Weights of a small transformer language model.
Training: a variant of Adam for these matrices, 107M tokens, 6513 steps.
Each number is 128 + 32 x the weight over the matrix's rms, rounded and kept within 0 to 255. Layers, rows and columns count from 0. Numbers have three digits each.

# layer 5 MLP up, 640x160, rms 0.167, rows 389-432, columns 0-159
124123132114126126137131108128123118127130131124131123133122134138132130127129133141120116133126127139131119137143125127132131124126137122120137116127142128135125136119127121124127126134128128131119138133126127142129137132129131136126117131128121127130134129125119140126125128127132134122138124133141120131118131134137132127126132141134129131126133120131132126133130139121127138133126127140129133125126122136134133140140132122127139125130139130133125128114124133128127122122122118
131080114145160143156102159177147090093165149115141110129133180059076175074128097108081156142092146176154106180136134153164151115130124133217124094177124127133134124133096067170120149111129090126111171137099120161096128151154176137135092132100147139146115121079108175167144124129123140094144140099155112172091077090106123106159106129125115201161152116073152151178105101134125136114082087193133120153112085116139148186107115128096178142126137101179148128072119096057135157119103124
137154110159168158159131072150202128095119174148119112082080135159115124125138135073127167158117113115128130147134173156094117097108131134115153123051177112161110115131129090144135195141092098116177175174112148133094184161135125129113125133151168143067197130118153149133157126060149093146112098102115128126148122101092166150065136146112176189103080146128129141114170159131157193154109119140111132114146123121161138149208156156090141110098161154109108090101108126184112165131115116
089117146154181116157155149158103142118129077192131133128158131137090136062139049116129067111176124144200144128133112062176172165109139106135189097149103116103205190123143101161192130142135147212087114149130093068083148107164173087129069033193050131092191128090106144116129146104142116129122076196134079165079103091154061104109119124075088122062083061140159106140092209107116157181132074081083147189089159128118172193139120143090144137109148169124161199138095100125167074080095133
115137149114103114114085110201119092133082156124149151142118104050058135114150142145109140136086118131157137128148099129091180100149135137150115081125134076098172141150120141164157154163128150220112126137149133128111150103086123126144120150164147152133085113139130143121166100124135106116131140153141087186108072191125170128123119175147157153087137149069118141203101133095125135114111086130132114143156112117200133124108097127058100107124094206124124140169103078156164129094022131
112153162176061135080090173221076173076177139204111056115117111132094118119139122147115132144112107117144183154138139104200093158113119120114146136109077122110108138108105130138126148166054194214085149161104062061064205182147131175124110097193125157096066131145168218116140113130187167090121105181108157156156109110117149128121156125180133133100181152162178097147092128075134123144165138107167119157094107183144180110089081149051185119120101168084137132093121156117112169084116115
132099161169077133153114167168126104077133188142156079116154100169155180091136093180046197144104137120131133154142177098113065107096132089100113085160044146151145150096159119171150127082091102126090187198105123062128148132152116137135174117177185204101143117130159160138101106075173154127118111165166073168166122153139175129117091186062158153067169135044130089155130113133106119074108133164087149110136136133136085202121107118040186090121115153158145141121136155118109138153142142
140176092111151116125128080137157104129111128093148096149149128124076176115101109097126093137143138131152097085172086127127139115117097151135140151098099136117153134114093115144078170152108120120124148132067069141133117078160185148159160073084226149151162112048161162158133113117111171090121171145162116140135121117131079102130082120093176132160123156147168117178087125155095087164111086146087112092077090118133137099168139107093096109095091145136132158153123077115202077140103135
151104100110150126164144138105101154192141066149138134146069144137067123149149017118038151122164112124176115123222121126132128101117140108119112132118182121099127125145092155170159095100175163152153069190114158178130154202108130144127122125134162171111169129139144143051097128051126010089199166132121069107105107140114183076150046087100149170137170067110141139111081137162086135095091129134133073160189138110099153132128173083171094128104142089170081145154093080085097100116115144
111133124144148154106147128156142080080112084174129102093070199143140128110141155122139119107133105163153064104111143160171212133162117134178141053121150151122122134080145085112129123148128160187176164115122086113133172174149121116143122148144109102104168168108211184101142142092127059085195126146098096170106109144149139163166118077103154185072089135117168122141093112101157135174127133161133110114149166183173169086158141103146141185155126127154078156162119117134204152103120134
109120142130125127130124119139120122112122123123124130122109135127128136118132128139114114135124134140141121129139124132126118118109135131139134109128125107130111133118122119127137133126127127127123139130126125131134131149131120143129121131124140126121136132118124144137136129123134113128134144120130119148112135112142146137140128129130128137110147119124139127133132142132119148130131126140123134132124118142126149138124120135119135129126142140134124138114130116113129115118120127
121116178108115157116131130167070109121127090125131106124123129119122139130168143152088149144079130118156110111111128130132131166113134161129125101147152123154155153115154127086079088097167130171126141169127160128126133102088099104146148152177152144115143148160106152098127118094152140130134137149137126138111114142097175154164117130132128150136100152116151125158153172120104148112162117139130089121136132130167134131134104147088202111134122128120114162144103125149088141131098128
136172140138149156093127080123131159186177163168157086172080174172160130102159070136127087129153120098134157120061107104138145154162092132142077136105067123106066135135040134151117158099127135142071137147132115142100170168121157149157095146118144136154128165090155172054156120109138098087243171103091119117111111093119151111153132156147208165118200109146152104088061165136097156102155159113162067113074159139102144080090158137140133107098098124160112129144144133089160108172088129
126116100126116078080090167153092132068118167082110108070114167150100132096120122091147106127130157149111125170108090098147145131130108093196131107119061136115123126131140110085133154099130052122122190174180139110153131133104153131142164101130184167164107126080098102099082155109141188119110150150090093151119109143163111120153124116104085128138132064154130079130138142099114128098120081169044101138133093152118088115135101077127117136141133147145095148125055151175142117138104164
105160217147099127090132114145138094081124168124168094128175202143139177155166067136112135128100135090126108213121094116089170180131097091133173073193209126158158166103151149148217180102133152119105139080147225106101084090160135096210118112143113132160139115150126216160082100139087155096107067127093058144150103106153158123149079142090094047042114156179102132094147109094152151174104063147108139110066078174158194149169199166130135115114104157088132090066086085150212108181090114
123142179115142137077136137191137161171152155103102147153107174056124132117121095114095110130186135189109158123101160138125132099179120138097092140162072137188051120097214084106146166037140085105167089112117137156128135164134103183170136174139149154114109127142099181079124126097120120102178159114095118083135106095143136108171120147229196080141144105070154138127087128088125117055116139135156072126151040152094187064145110113172104105155103136144156157140084079166164152100079107
191121160172196156147055088124151179149179146160064144091113185131087101182138139186107144143125142237141097133137149120098100124107115063092185130116208156117140144181154125123133139096156140116150084164129118119023169163145120181122101164086171172127111089057068131119122082176150131133155165161065130142108101202106187084117063174121177191094166094097098160116157183125130107078120150160144133145120089114110213154118165185164139121119146134148134176065095139065084122077167149
104102160117134136117118115144123115120133136128138119142104124127109136120152103140118136144126123143154122131146129123116133116100113146152153113116145121139120131131127114118142129143129119146114152124144131131132138135129129124130123134146142127120151117114134143131131125115122119138145137112146114130115138116128167116137119134128129143134147118129140121144132143129136163130134124136127135145102104141149136131126128127090136101123153139150102135105114118114133106103116113
106154149085115136141114149201072153111175122125133104104145134145089158090127165101110191146134128100187082120156135103138178081110142126172123111233175119190129111095168155123136145088138097172144123155173184086117098110125135187142093046114186176127111124154131079133162091119029075141130137083148091127121121181086190159125132168164115129068152131118149197151154158147103159141137136166153181116110108145125145190117106148089181154134116102097148123115108163100113160068102101
072095077070110118099120136142121068133096090096053211111101160086100138125164106150183103124158119162201123196118077131187169122134101122097109138166077090142100135134150130121140112133150081115156097117154221198148123057073158130153095071153142174082084129142136194068146130074157077092131094044163180111126096109144118134096114117128102108163104106157113098163122132086085182110160101084146125134139100119103127111098186101162080173164123139071069161138186133136154147084091134
101143147107113075170123117109129115184094084092187129163137070172089105140170145099182188118124161138137115111087115115082162186070124130138109115163198161061176166167064148137176138106159122118075129125099085154104120174141117150123100167094104169211182116069177110122155139169100162112141150171065099102065107184124109085170107082087166121093180085151129152134098125161136160116161121150040068100112110153114090139158111141155119100082100117158184067140050086091146114141125125
060151136115113175116132125163193053211118146051133198155137142081137178119145090145135103168149141146136111110115130075087147105133126154183116091127122178117162104115103084113124131102151088093169157158149098127146140128199165134152145149121151118201107116130094156105158108123104187102165188188170174119152107159144118058209096111084198084163104135112154147118171164107095117118150069141085147151139179131135152121120067121147119051102164237149109173158045125188220081103097101
161100076146158134021122120167116114126121103151089133129143131133171124154175091111164116141137110131159112141167132153158093091172121105113130082083151101168171127145138113096145101205169050190126163200096130124144129090139114173142091104068123143095115102072097157143155113077127141127166197105104157197112104095080146201158124119091152160133107129110197132112183150113120096156171161176144154147109110177139154149090136147126138102122147168124081183129119146131104122184111134
098135115097106229134101150105131167188111160170131139196136145048151104147114047172095078106138115115114100137107068129136128105075073153113151166157165131100103151171153128175158169129104113185052208061161099101093153187168127122090034082137121115163152108066151215108116136153104191114196119212113097164106105131150149063203124123187165170134123140090152141104100146204121110160160070140134144116076116111131214186115117123126178160099121088115155079149103130094202123108143122
098152164125103151145164069148087134142118095112176095174110090092088136063103047100085134146118132185108130193121101144090171064132120103110187147129164109162093130099093130125115172143098068164141095145117192174102120110191183146151095113102205186121165094107110219157092085079071091107230121098136141145112115074160148116178135142120141179114140116107155172108109142166105149107104186137089084107135090109136143059106161173036171149104090090122195053158133121062176128141132109
067157109095129129076130117102115103133128153079157181142150120157132151129154123150150164125090107131125148077073131098115137191149154153162123124155150102140160141136137128130095083144060123134150152096136057120147129160128141123132134187130144122127132154134111160116164114106158178114132125117151192140087110123144100119168091118101122118154134151088149121144120151151115174082153133100134139111119173102153151114089127136083145111135163185154082156134129118162149136162072141
134098197074105144142105164121134083117103140148121116173147105094107140097094132105122140147136125105207109176082097160156152148146124160142084138220076124198070126159182162142127075082119128146090175111162178129134076109088105156134088124194139140166113119030116135148091141097038092063137168103156097113168112153176111103094154186161138148141126151119180093147141088129118162199173125084160123098125091131101135146151092104106169162121149109087082153106142156141235127060094114
033092126121106155055095134140087029126103114074110187104155165112082111119093085125137109142101149096126135206135097071098149168105086117122120138161124077118101145132139119099111129109102137124131177143115121132142086100146122121192106104109120130137111120114135139154103145123122094106162173129130150165134111129152159116160133108139134089143142086136161122144096113130116142171071083102062094128092075089133161094114181092057180127091089094141131101111116140150172132088124133
133102154068120080123095144144112105096116125138143082124112078100099147102172148094067139114146112140146101121098104095160118126170140172128079100153063152098068121128152124194139141100152119152110126094156179155083077125116124074123109121166118122164117136120086154130147123195169156096145119155129095162177111090096050068133132136141057115112165124107145063174096149104136227125125095140088110169141081176151072163181120130104090067165165156108113201109178027140177153124077143
113190241103141086083100143092114120065144141148204111104125118043137159115118146182114157136118117169110082083149102164081123152072117191243032037135165120123158149099106080142223125156075142207107141079128208087153097156113128104121101121132151097172084122088126117128158122154111169129128113165093147189082098196084217144072083098163096111082111161033079103178169150100186189109158074149110072089123157153211140128153140150122090145159110148218155115137132053153192096119073122
180116178156157147161119088136195099172201194134146160121098138081121139113171149103094105112148120091119115130108119106074176115167109155180112083139047109138125116134108056094121109136155185124148108166193133156076111150093171101126132112110083100153183125142056165117121129078082163075075186117161154136174107087174107065132136169103115230113136080159171143170191083085153085095115114228193121152200060146170127149132062132151145024116128149094099105110063095081084092154136137
170061207121102119082061140117101128139127125139151108167161100099079180063081045107074188134163163183116097163162029084110101081083134101154053181194155145069106109136132097080130132108151184133120123106157115084131065240113083094107122177176135102170146140090110156182129098142079144075171124177111116122142114076141158052102109029138168153171125159164087081176133125169164190151115064085120098099060093167155193181149130161081106115172118115169130059145070077151148128090045104
147104111094152136131162085126130148106139167130099120130060139180145101142172138123146121111119132130183123124119136160026127086106165124132120136064181082145062079107124133099115134095177088067200129201171156160127093183130146119157141144117137121122149136136213142072119143025111151140129191087110152147092092128117177158106102128097149223101131062143102091105095077124129128098062112168161091156182124105112162088173182144095111089119056111191117161083121129101118135136130163
135146165137169091216141102099186098142111105167165142152086161096092143110141148107159165147151119191147153142138143151106185196108120142213127104106141126172117138104098124199187115112118137145160115130113154177142125188089100117138062203137155099155130138120154219166092110112136093125185099150134138146113105070109127152130095092117166118176148158112112134163143145089141112120074115103126124155217057136181167117187095124104075104128144121211144106105105103158163078115139125
098097186105064103092092145139078135045133146140131092048137095171145132162146142184126195131071146184185148192163108116099105108105137142125150092146111134152147143123095118141161138151029114217079204152138103088098131139144102154099148088213135188121091105070160118154151122187152121120095066176110103159122114161149111069084173128125089144032187152134150098210164093099166120162144126145118137170093116128195102188155077142135174181106142143108145111100125141103101149096116136
105117149128165122117152106165174134139138152133136122116124133116132138098140138166099176154107111129166107137125151121135146168097141149139127114131181110108133136110104116123095104140136121131219152146085110177109160146073125122127113102123156133121141127096124142132156110069130134100134120115161111122156130122105156148147110079149156184116118135143200154150114142131112168107140135126148102148122107138128169129141146157100174100122133124157102137100133125118139100114108120
105145101103136110119101122146125139079106131119117159141143129130129147120127102116140126156144098151176142112117122123138175152119157109146164119193115146127103148137130159102138085137138108133144222105079085170148119159136127131132142135109148131101085148072097178147154109155132115120122122112138098130073101169143124086119078083128121204102135104153179151136112138091118150147169136141126150137073134117108123138153120129132167120152143155111113146143120137115121127135098143
134134207117134139092115124146115127141139142145142086131125128086135170047119134124134103142107106167162148149109111098172149153173145159146174129163166068110094132128111089151172152146084116104173143186140165143058152175103103104132135131178167158128103130161116163076094138055127156111209044167135144158122088084124122142120137117112138155149129103126133128052101150159129129090069089198160091187149089108092176125130129115105141134149116137106123122090123050165194122147085135
115129088089167110204150078128114159150144177142136110141145115089142196149136075034162167141151126227153114130087058141158155134123142151216181076205190170150198119104124091132107078139145166159132158180121087117120103155189232131152148154152105129088145111087091233153150094129102118058159128121138165185095099186071141077169056145144175159110136115084165139160101216073101113148107104121166110107107123115120137132119082153076144117142121140157110112132125119122165119131121122
133078140153159175154140139146166187141145140152162114134102151101126104141126156154077153102065134135192165126151118141121115068121116143109136132117139086155113133087222082126125172139091125217163122116098104117141138098078133131113118092171146147148124108131103108137093100109176033143134025165177152105137112106149147104153171094137123155159071141080125156159104150133116111079139108154073146156175086115159208113198155111150118114152084126126088144098155092048144047106137132
097198148151104145138134095118174127104090128162208064158108099092116115120169116246109137147106099107107092089081166145107114132060143152095140061120150168095099125125116080156155142124132181117195140065109155072042142164131124098109100143145131103109186116123137187148140127099119108079160146140099052107140113129219067127111141096148188122137135135125148141074109106132123142107131130081093145143110124117137152220120120145099157118085135103124121080148119091128174115119152124
104085171126116143102106110161090069159109154116133123132138128049116128114126067114036123132110125152066115121136101095114078136121130151115094176142196125136135124113166152131132124145123127139066128118138200115128099113128072134118082225144131145173133115180164140072120147123138144097177196193070124139105115109115086078174110158180108047139165126065162107154133098150145182136140089109067077112127093125166144144138147138146108122123134129175190112157112130169170124149116106
118116204148131143133106090130100111076168139111117152099093115091110160142149113160129166131152138213146123126097110103120165134091116135112097121150104135176110140118130095125140094112097136128129137107159175107165114171129111151149153170163103157130125123142150124129136128134121120108105119117153188137100074122129107101162118094161091135059193102119137128163148120111136159181159130126122081165122080140141112138168127133092134113118105130110135138131118128125103116116111124
193129119144157128117136141133153131087166143115139137149128129114130147138084141157195127125063153093143157100125140136178130137069165106184136125140092112219107163111143132140188161089091149164133200160179084103092120141175158097165141035191098175178126135067103085204114115115129115118145092129157153156144113172183155130142147203106111179050127109139107128150121121102120118158155085118137200154134125117116150144214073074082196162079173142066107132102118111079112091060135128
# layer 5 MLP down (transposed), 640x160, rms 0.144, rows 389-432, columns 0-159
129122125127129132124129135127130135135130118125129129129127131126122123131125127119128129120134131122121130123126126129127128132132130133128127136131125129129125123129129128127132128122127127121130120123133125128130132135135126122127127125122125131129122134128125125134131127128129134123119127124128127123127118129122124125127127131123126125125131133129128131134132126128124131127124127129136127128127125123123124122129128128130118130135121125126137124130133130129127130132128127
119177178113147091167134178130125171128141150136098125119076149094077203069130077180119117118073150136096149092229180150110234172122104095134063073132144140141094148107188166124148079052116098204099132128111206140151176142114190100096096080098159131120180097097159113115131122165079175101078105082144085141150113165086168090143115066153097153194109190137114129157121173143117185134140068105114105131106151127118124146193107121176102158124169112068108138154201132151169060120039116
155154091137104143132120100109103115124080107155172117163133091067147114125154133163129124120165107094125109070139096097144142181152129124116094068155089150061120123144171131146109118165135123116119062088102113116147112117128089070142081159129173143104113146122128136156125133120162181070149122143125076129187075126141128166137156150144155182197142137176150101100157131112100130095099121100138127134151158117118112160095142157151098111131106096085142159159131177108151139118141127
120162175151108126077127255101143171118056107158039135087089105121118126122049088125087163138138125072111140108101113146153168132117136074101135180150180130119170128143141075086025092105166145172179126140112164121135091148077136131055157069166195166117157139159110110144119097129150077146108127174119145141080121195105127205147040144113126044117163061138061171061137144062145105136071113118118084205178124159073133130151121086112155156131123048130135149100125193245115126090155152
138130144145145174142097162165140083108100101099146111153147060103181104129132178119077135146137152097123139080113161193102142156153156127113109140123082134103126107115150124090119052149138140125158116099131130073131136137088142128118130160147130105107093144152132088146113131129153106181073112118184112137069020105088122186137147154148129127147106157122116145108170077120135139152164184118141155137118111105174089118129124128144054125147161168096088125142107136182082143131163099
109125126133154133147185091126115159102062095107101178072108057142168131138072178155099151139139134104059100092164105073074110134108146123113164164117134141146126138075123167106143071104135183138126057160163215154094066143124080112106168129117161108115082153137127169156109064126105177090190123120160198130159121209126163193087155118154189122148130099128115160107007203121123143168130154080130151097122141124074113134097112109106081112125131135158134174140092189125074161102147115
195111088154121132174196125176092125128141138203104177133118176129114148104068176097132131140124119151045166063114160131100149117112158167119156153115129101187138146147164130122065101085187087134133160109146156146083113115128102128085083084138159157144141169165152132053124059146057166109148125118053193147127099108104181181107128134165120152096087157169083157087113131133119125098119120080137135109180150130092109107147117150124114178165115111047112140121164129163111088091113099
173130124133113098128100107108160125141123163129075114123162111118099153130115164074187158140095149182181124107155148151147158125129147128097177116165126128114165119112137145107166138147113112137164130109156093176112170138107104087129163131186114151151086127126144155135113091154129147123115120111162118144122072161127169122152145101141086044084135129125114107150135139074135125171165114147111038132115127144132154159130149120177165160154145155132152183107139183145151165101069139
093117152118092138076149131142092149159039121109166166096191090123148141168116148164164170149144122054092127097100153099143161109147101153180108148130124102047068115118141091131127179100098080152154090162104174061138150107118091147093185136078102161085046132154104091115158091127099119141045161094179185060171161139127099154079166117156052111135107142075090123061104107068129217094170146091125156161111037118114147132192110080210089097140091093128124128116141144175070146173154135
112118124149157109179165100167108110095109054179122043171149145090092164168122110115140125130179127131063108109127151129073136085116142129138113119110139075110168119162071169105126121177080092132117131092153155107130165139163197113147152092147158117135101132074082119181105125132137168114090215144099124089160133121140144157142189127212138079137086154108140123165135084114133144157136075115084152147104170104173065115165180123169078158124158125149090132134155134099141148153149117
131135122134126133129135139128131136143128120118137131127133126128130124133125127120140123122136126122114139129120133134133132133134130134126131141138128140128129123121136134124126125125124128122130126122133130127143125124128132115126132132119125131132125127130129123137123130144129147125115126123125131111135109127126126123128140129122120118139116124126132132130136125126129132128130133121139130128117136123129119119125121128138127136135120127123134133138136134138124132128132128
130081154119137118132118120123113112151145146124127137155137141150126122138150141100111133116145142118133131137144117116137134134136112119149144159144112113138139133112109117141112115128120134136112121144157112141140147129156164126153130124117116135122129133108112130116119134098120153102128118133100116142139127156087130114131114136133141104097150134119114127114126145151116148121116111158122121145123134116128140126127126164149125146144114136154147122116116133145129087130144123
090107116139136127149073185105127139143115128134058172110136085163161183164177125139097163108072150136121142205129168139164130153164120129075144117119167123196150125047137158149104147125215122126195144139077226108118123124142100112110198097170109187070107089152148170078122131145112121123093123158079160148105140147121128123093169175104025130137104144125121100080114182160099187097194101148159082111115168201083183082185100131117063149175142129090110156160104088129125183160013137
117150144119109137138155130080085125111123123166117126126129112169105071163149201061166118156074137117100172070040132155126162127159112110083054125132130137151135134162168154122085094141079155161142144103055126096103075135106102146130155132141127055103076130166117081163198098107087130150103137129160133130174102137178085142159096095108099098102105140117119155134172116054124139125152195079127062131105125128136058160136135106058148135132129110126121098120124160174089129102202140
118097104161103148120138090095158163121122131092151051172127077173167130170183155138173121153087127131187180065086099191137047123115100099109150138083094198128048110107150125104147117115143110078111113096127130158193095173149102138146174037178035175080079136127165098055165145156122018090108147162177163067035110130158099103176120174044131101179140078097118130106121190150086128143222070129137154139134070127137165088055069096105115054087128128083104160136148132113169149159189131
037154107115119145173110146144104123197105091091061101154071152112121166079074109143114123117095135131132166150145112182110187106106103135176176130159161107120194110101106119111163157119171126100139157177068106140129137173133126116113168070146089158136149131130099175119187097134153143163149123152118105084107095122123120106128118085089174101121178130128187138123167084128083200144140145142136082152149179129119143059122099132132128089125132170160170092111128126124112091113130142
076143116155132102122169108186041188198063061141181144180101075093176057187156103082146149099137102111163162116179136086054153149131132142036095097100152175142145129100093167160029097107193128135098115123103182112093141087101085126135131161121100119148136158147136255187239087175124134161137113143182060131090111126128112099231150114089115128180099098085181124119132171131123176091043164085188190161169111133206172192139184184201130128086071180167173153159136090142162100171158150
133150110138126121128128147116124129153122119109113120125136127143142126145117132113150119121154124119110136126121139140138136141142134131125130152127105149135146122108136140130115125124127129111135111121130125134153128119142120117126140119115122125134115139138129106141121123142120155132104121125121133120128089115113121121134144135115114122142118138135122135111129112132136106123132139106134128126132141114117120123122129135148114140137111115112142134144140136140120127138151132
190141091127137095185117160164096100225149136116076116138145138175198175100161122130159056111115116194112106121094105123087128134180151147115126048044093112089176092193143082141133137150096198092169159165133158132079195132125116128122181167125139130133128134084110209113156054146153149102147147132098174154163127114099119101104064120137104141131130096167116148085127090154130054102122170126143137071144149120097091128118126180164182122158142120074110144162130100110151128170109104
087122103136080181151153155193217062054152167111182152130065129072153119152073164187140110119135151192138121171098107111182188117177140146135065107123152105132126143117093139083160114134114094100148059070152144070081035117126110175136100153147053153154100160102148138119193094197062114100047107087111162076117091089124141144143129075143192197129121115187140149143126110123094116073087137165130105066120144123124162126088167133153078125150074140130116111189128119181117153172156131
173147155154086134106148137123137104101250050113200146103097190120128142184119124178199106120105148065120112089060165095122132131227135140120063122167087126164103110180133083158069145152144134127153103124111162060133178081125122153122149136092144115114114166099079036149160119123122150233176134105161160092167147060154160225107160137192133211191128131203151115103174104133120116088069097150145111089098097112132147123099152151105128101146166170091047117130173145150157155126163133
117093131111113094162157060039159138109129166118127181123207121116084124131126163132131152136073128090169085175124155095193112114184157168161185114126168097131074167153125180157112145181177087107136085208113092140144110152150190122108115112157052051103051152137090130087112163169152142138117138113178156151159076083151119120114097118118068144191067136174138171141147133085188110080122069094148193055118076085176147133083184150137140134133115179083100168129159122128117094115129138
084120118123153167118123107114144158191098175122129145101149120079138114105145137190113137134163132098122090097106119108142156141083104160131090149127130148141139126125097098119122142108065130159094149129117105111122141128173074149134106151121097107118129131111130093129146104091110124115095133141126135090171078153131111066073134171141197135154171167130166129125109083157143138175157116163094136137160124093140122106123145156108105117138097119154165127101131102098158136138132130
150204107141183109100095164164166115086084180068205191104133141195209109102162098199092128113151115104197142117128111084083078226160114136068126165076107140109041100132146148155052141156183146154232072059100055115103085132094150158090114203095153090176066128109112095106121128150112142175208146086160055090166113110156164136047163090081145147131128137209157151090063101098151128149145057097198123162155152126123235141100205163104130171160108040089109143138099118126109099122140109
205090141118106076192105099116057151115027145147130148115216126126145147117176140113164085124059107140135132186140147095154123163062109121135126186090037123062129149105138179106148103090094205128140177073154119128159088107151140143150144113101098127049126117104083105154141234155108162150141109167144144096136121116094058100094159119089078154080130112167100127114181108205159095123103153021202121072134174097107103026139143133232091146122163166129121078130092126107166094111089113
142095132126149108119119121138148154146089166141171152114127127140154122102142131112125133140148128138160132125128132197144103118175142161164144104146133097122095110109096099109114140114174135144149151144145114173116134081156111134117112140139110157128115111125102133108093146116143135146139126103137140091113068165133116123094132134150145114140126138110126131169094149096162121119133112151146164125099132137138113082130159148114108158110118108117142117143129167156113132155150101
091086076108102191117106115153036125116051117109173132164157099126147112164117097135083148107115142187098162146055111101134164105187166105112055144089111096075143115126140134132070111180136141117138124125117179086165062125120152109141148091111131114121065166144156157133132132144081184134163127121082121116149116152128121189135117131099120127189114097147078140178144134128089094207071152172174123109102141139161107160206106117138085064092104098113124066132171087142166078136149128
109193066109119139106124185135129100137131121109177166117138162158082127127133149101195113154097129066111135082124142086207129182160118123029086151124107137081123121114131150141097090109142106144157092076112097105086104152121122117196091155106091121125115146149097076127144183115109104067185094097080115147146118133109079143132079125150102087122135116178164109131127089108123121113096110119136116083092128121103098113158133114129177131115092093140121119166139137096107119137112133
098213142107154164149137091149121184137106175064133162117103167149135099139133142129142145148133141148069133082143118115148049157119109107152141102049127086164138101031126196118117125163116105140127144113089120166118202189077131106094081180102124180145122193186190141094107173066106106142137146124168105122142115167106154139215102120113162104135159068048095142103102127121164067176161151159087122145154140136168158068162142107145081107109142134157229084176156138111108114171182135
072186157085072109106104114070133164118119068162194172159204155091117146124134151165108126083091147113108125107131096100139134172120087194168079070108063123081243131096140140125211139196101153050098065094115209184119171151121097035139128091147113093057136096116122173102050124156161071082149130115150099214108092165130174151144146116078070179226130214161047156125195133137144065075161061131079116185044125130183135023161061118158108112139145140085124146080143080077157097133160172
101157099163128200108164105140114071201111157143118092089148141108195172175226146089086115120123125148119143130083163105117117128087113131130142123152178172160147164107092152154173113130111181108103107182145101122132162172065143135116125112094060094112158152086146179134100145152149125062150148118165146154174094118186143142156109092106062131089087133151153121097151075108085091167145150169105166141100110128045179162079048096205041134146082075144081130190076136142116130180140132
184154155126201087124128158169146227112144177151111117137108038140134176126106073129146195155155146091110139141181113088136086179158115151059142132092110122082118139129134105169121110133109074125127081131036093069151120059204111071105084114168119193105068100135064102100117152059169162143155160137126115158132092125094160170074076207127126148145100040051091124181132092106169130100166153193121162081073103110172117023149114103153136213128233176136181066136063128125118155077124145
123124185083127231169129124090149187144102119184242169145109156114119131108138089159105065093175130135114119136090130157128151145057099140195079118162114094084104136190146099116148100158131164122084106098184139184163083189122090156144089109119122129143162123134111106100194206132154176116121125155060087113123085140196171137133136146067074091141126153136138103081132085107152095135141101184199159118144144106154114065163136165112137166151139094175131115118163087171161127194226141
091103146088125134113119138054130113113104121126147161172139141122093137121120081151155145158152141108101134161141129124153084137109159123157121116098169176106149134093131084110119103136123081119132116104094121143137130058145175111166149146103128146139133125125106146158068135115145158155200148087117084134130119122101115141148105151145144108199108121128128137137072124076116082124092137136100130113118122167073150083143119126087130100118152110131109115159107178118120124118142133
158073130109130117148155142141150129065133116085081103076127140118173187098063099184064117082100128164114162128200117138131086094086126114109175119092171113126162175110166196088162146139150125076182141123160053177082068125139201120061147119110165168146134175188183107142211077142151134110109152123108133104101129109104164144064162128115122150138163120116078116132073135088107093175125129106139120109159122168125160113133103130088085137132123106117089172119145161126067120130062116
117094148148111131162130153126108112151114121133106162148137117135138140136108143130121126121159144140135121112140119155126126108160127127119133135137099141124158108079123131118107102132129141129134144148146114116121131079127145090136149121104131121114124138124096106155103126139135170133120102121119155121131109151144111108107142156154120106133098151119141131113148125121139141135121118129119152115119162105141093108133079140147130156132108112118117141138128139181132121149125123
126060069104165118117138139097120141157109123138129166118192127132135128104124167146190140126129126127141098125085111127105160110164132141114116131117110126144118114097156138114124110136082139102145154112153120109137111085109147122118139087115121168114121145128117154127123119145147125106119119087116123121111107124102134104106146127152112123112152131150132132145115099075138119132129136124136156135118144139127118113129122131160138159134100156110099126130124122140125117079123125
120172151108149106156143167152184142060150120133154122188119115117031143123120162139132145163138115133127102113169185110122124121167141122068144129102170105114119087058091136123151101142067099098137100103155104128107111160133118124100117175171160076136146141138098130142095141154127168153119124134148090096109073106098107143132155160116178092173110105125108152124144171175144115136112145061114077158130132149133077155131135174111156128086129162123090176138143122182117109111165119
083106000126122120100179085122165107165132083173147132080158154115147125154167131104151093111141150150120118128111090145138104088122186085136120134125097136161182154135166128129139107148145116147121090147148142144149094142148159103145115191090110120142160105107134148161073125155127145124084163162168120149089090132129135116144125126152123114131118123211107119150175115150065137162104112146129097136121098139130070153118163097140130092153132121138118112056155140097086097108157142
066123099101107153088168204141096071186152128101085060136081183143176146195119132123133134119106149155123128163165173145090154093098100112107152073080123109099157118049127104114179136108076132062144084158116129089135095113200144072139147115161189124120105139164154106100144107169116124139096143116110177106134093085113117136138143107113077084068158140109123124139140131134101188142103125108121125104067120159182113125142138182107163125144115176091122139099090129183080164100144141
124098134103021171065148152153086095148173090074125180124166150138150097173121128083197084120103161120090129156118149045178124165165140145132081173106153126096180151107146154101120154139173151095193165149156140154153093065125124125158162159120088118094102145146076112092132122106160166124152161095111112163139072103127121127120101117191126145077122122155157138152153085154109087123092144179096159091059135148095122114137132130137117130148114110108113147106149134177096162152202125
105093090122105187133145154151132149080155071125122178162095115126122112109143138138105112100130134074124119071151116073105130164144108153135084141153114148117134143183156158152123105111124091129130123116146122127148145119175116110145119152120135134144131123158143184136137120138146109142120156134123113099130097155131143128137120125099100145169104126029109132122101146096136138181139086157132142184129156116178101125141152141104117143124128077103127105149166130136121141075130126
175125136060086119090070132094086131159164123140123139157148116121129124130096116146128162168145071121165152166125091154098135148147188161117134182162087082120068176162096082082118126134122133164102128161186153137149118131120144079158178111118143171147135192142138127172098146086167132140143112170138127148151194131101130093104135156163130088100117179137090180092114152116180167104110120126136124123090102073149126103101118103114144077178159155098195145135063122145175158158165178
174120206121174199137105169144118084112185154122156093078105150132085108146038083150078109121131164104075097079182157145149146170087103174060095106157144107173116128178147134152084219093143134143145124172075153120136142133172137138145142163129177145076144156175173110110128153137173129233098189133095144049103103182138129166127122147141100152107149103110112096065075170141124047040137109131106131189097107098187087134123133118123037156133116137144174168081165125175117158129167154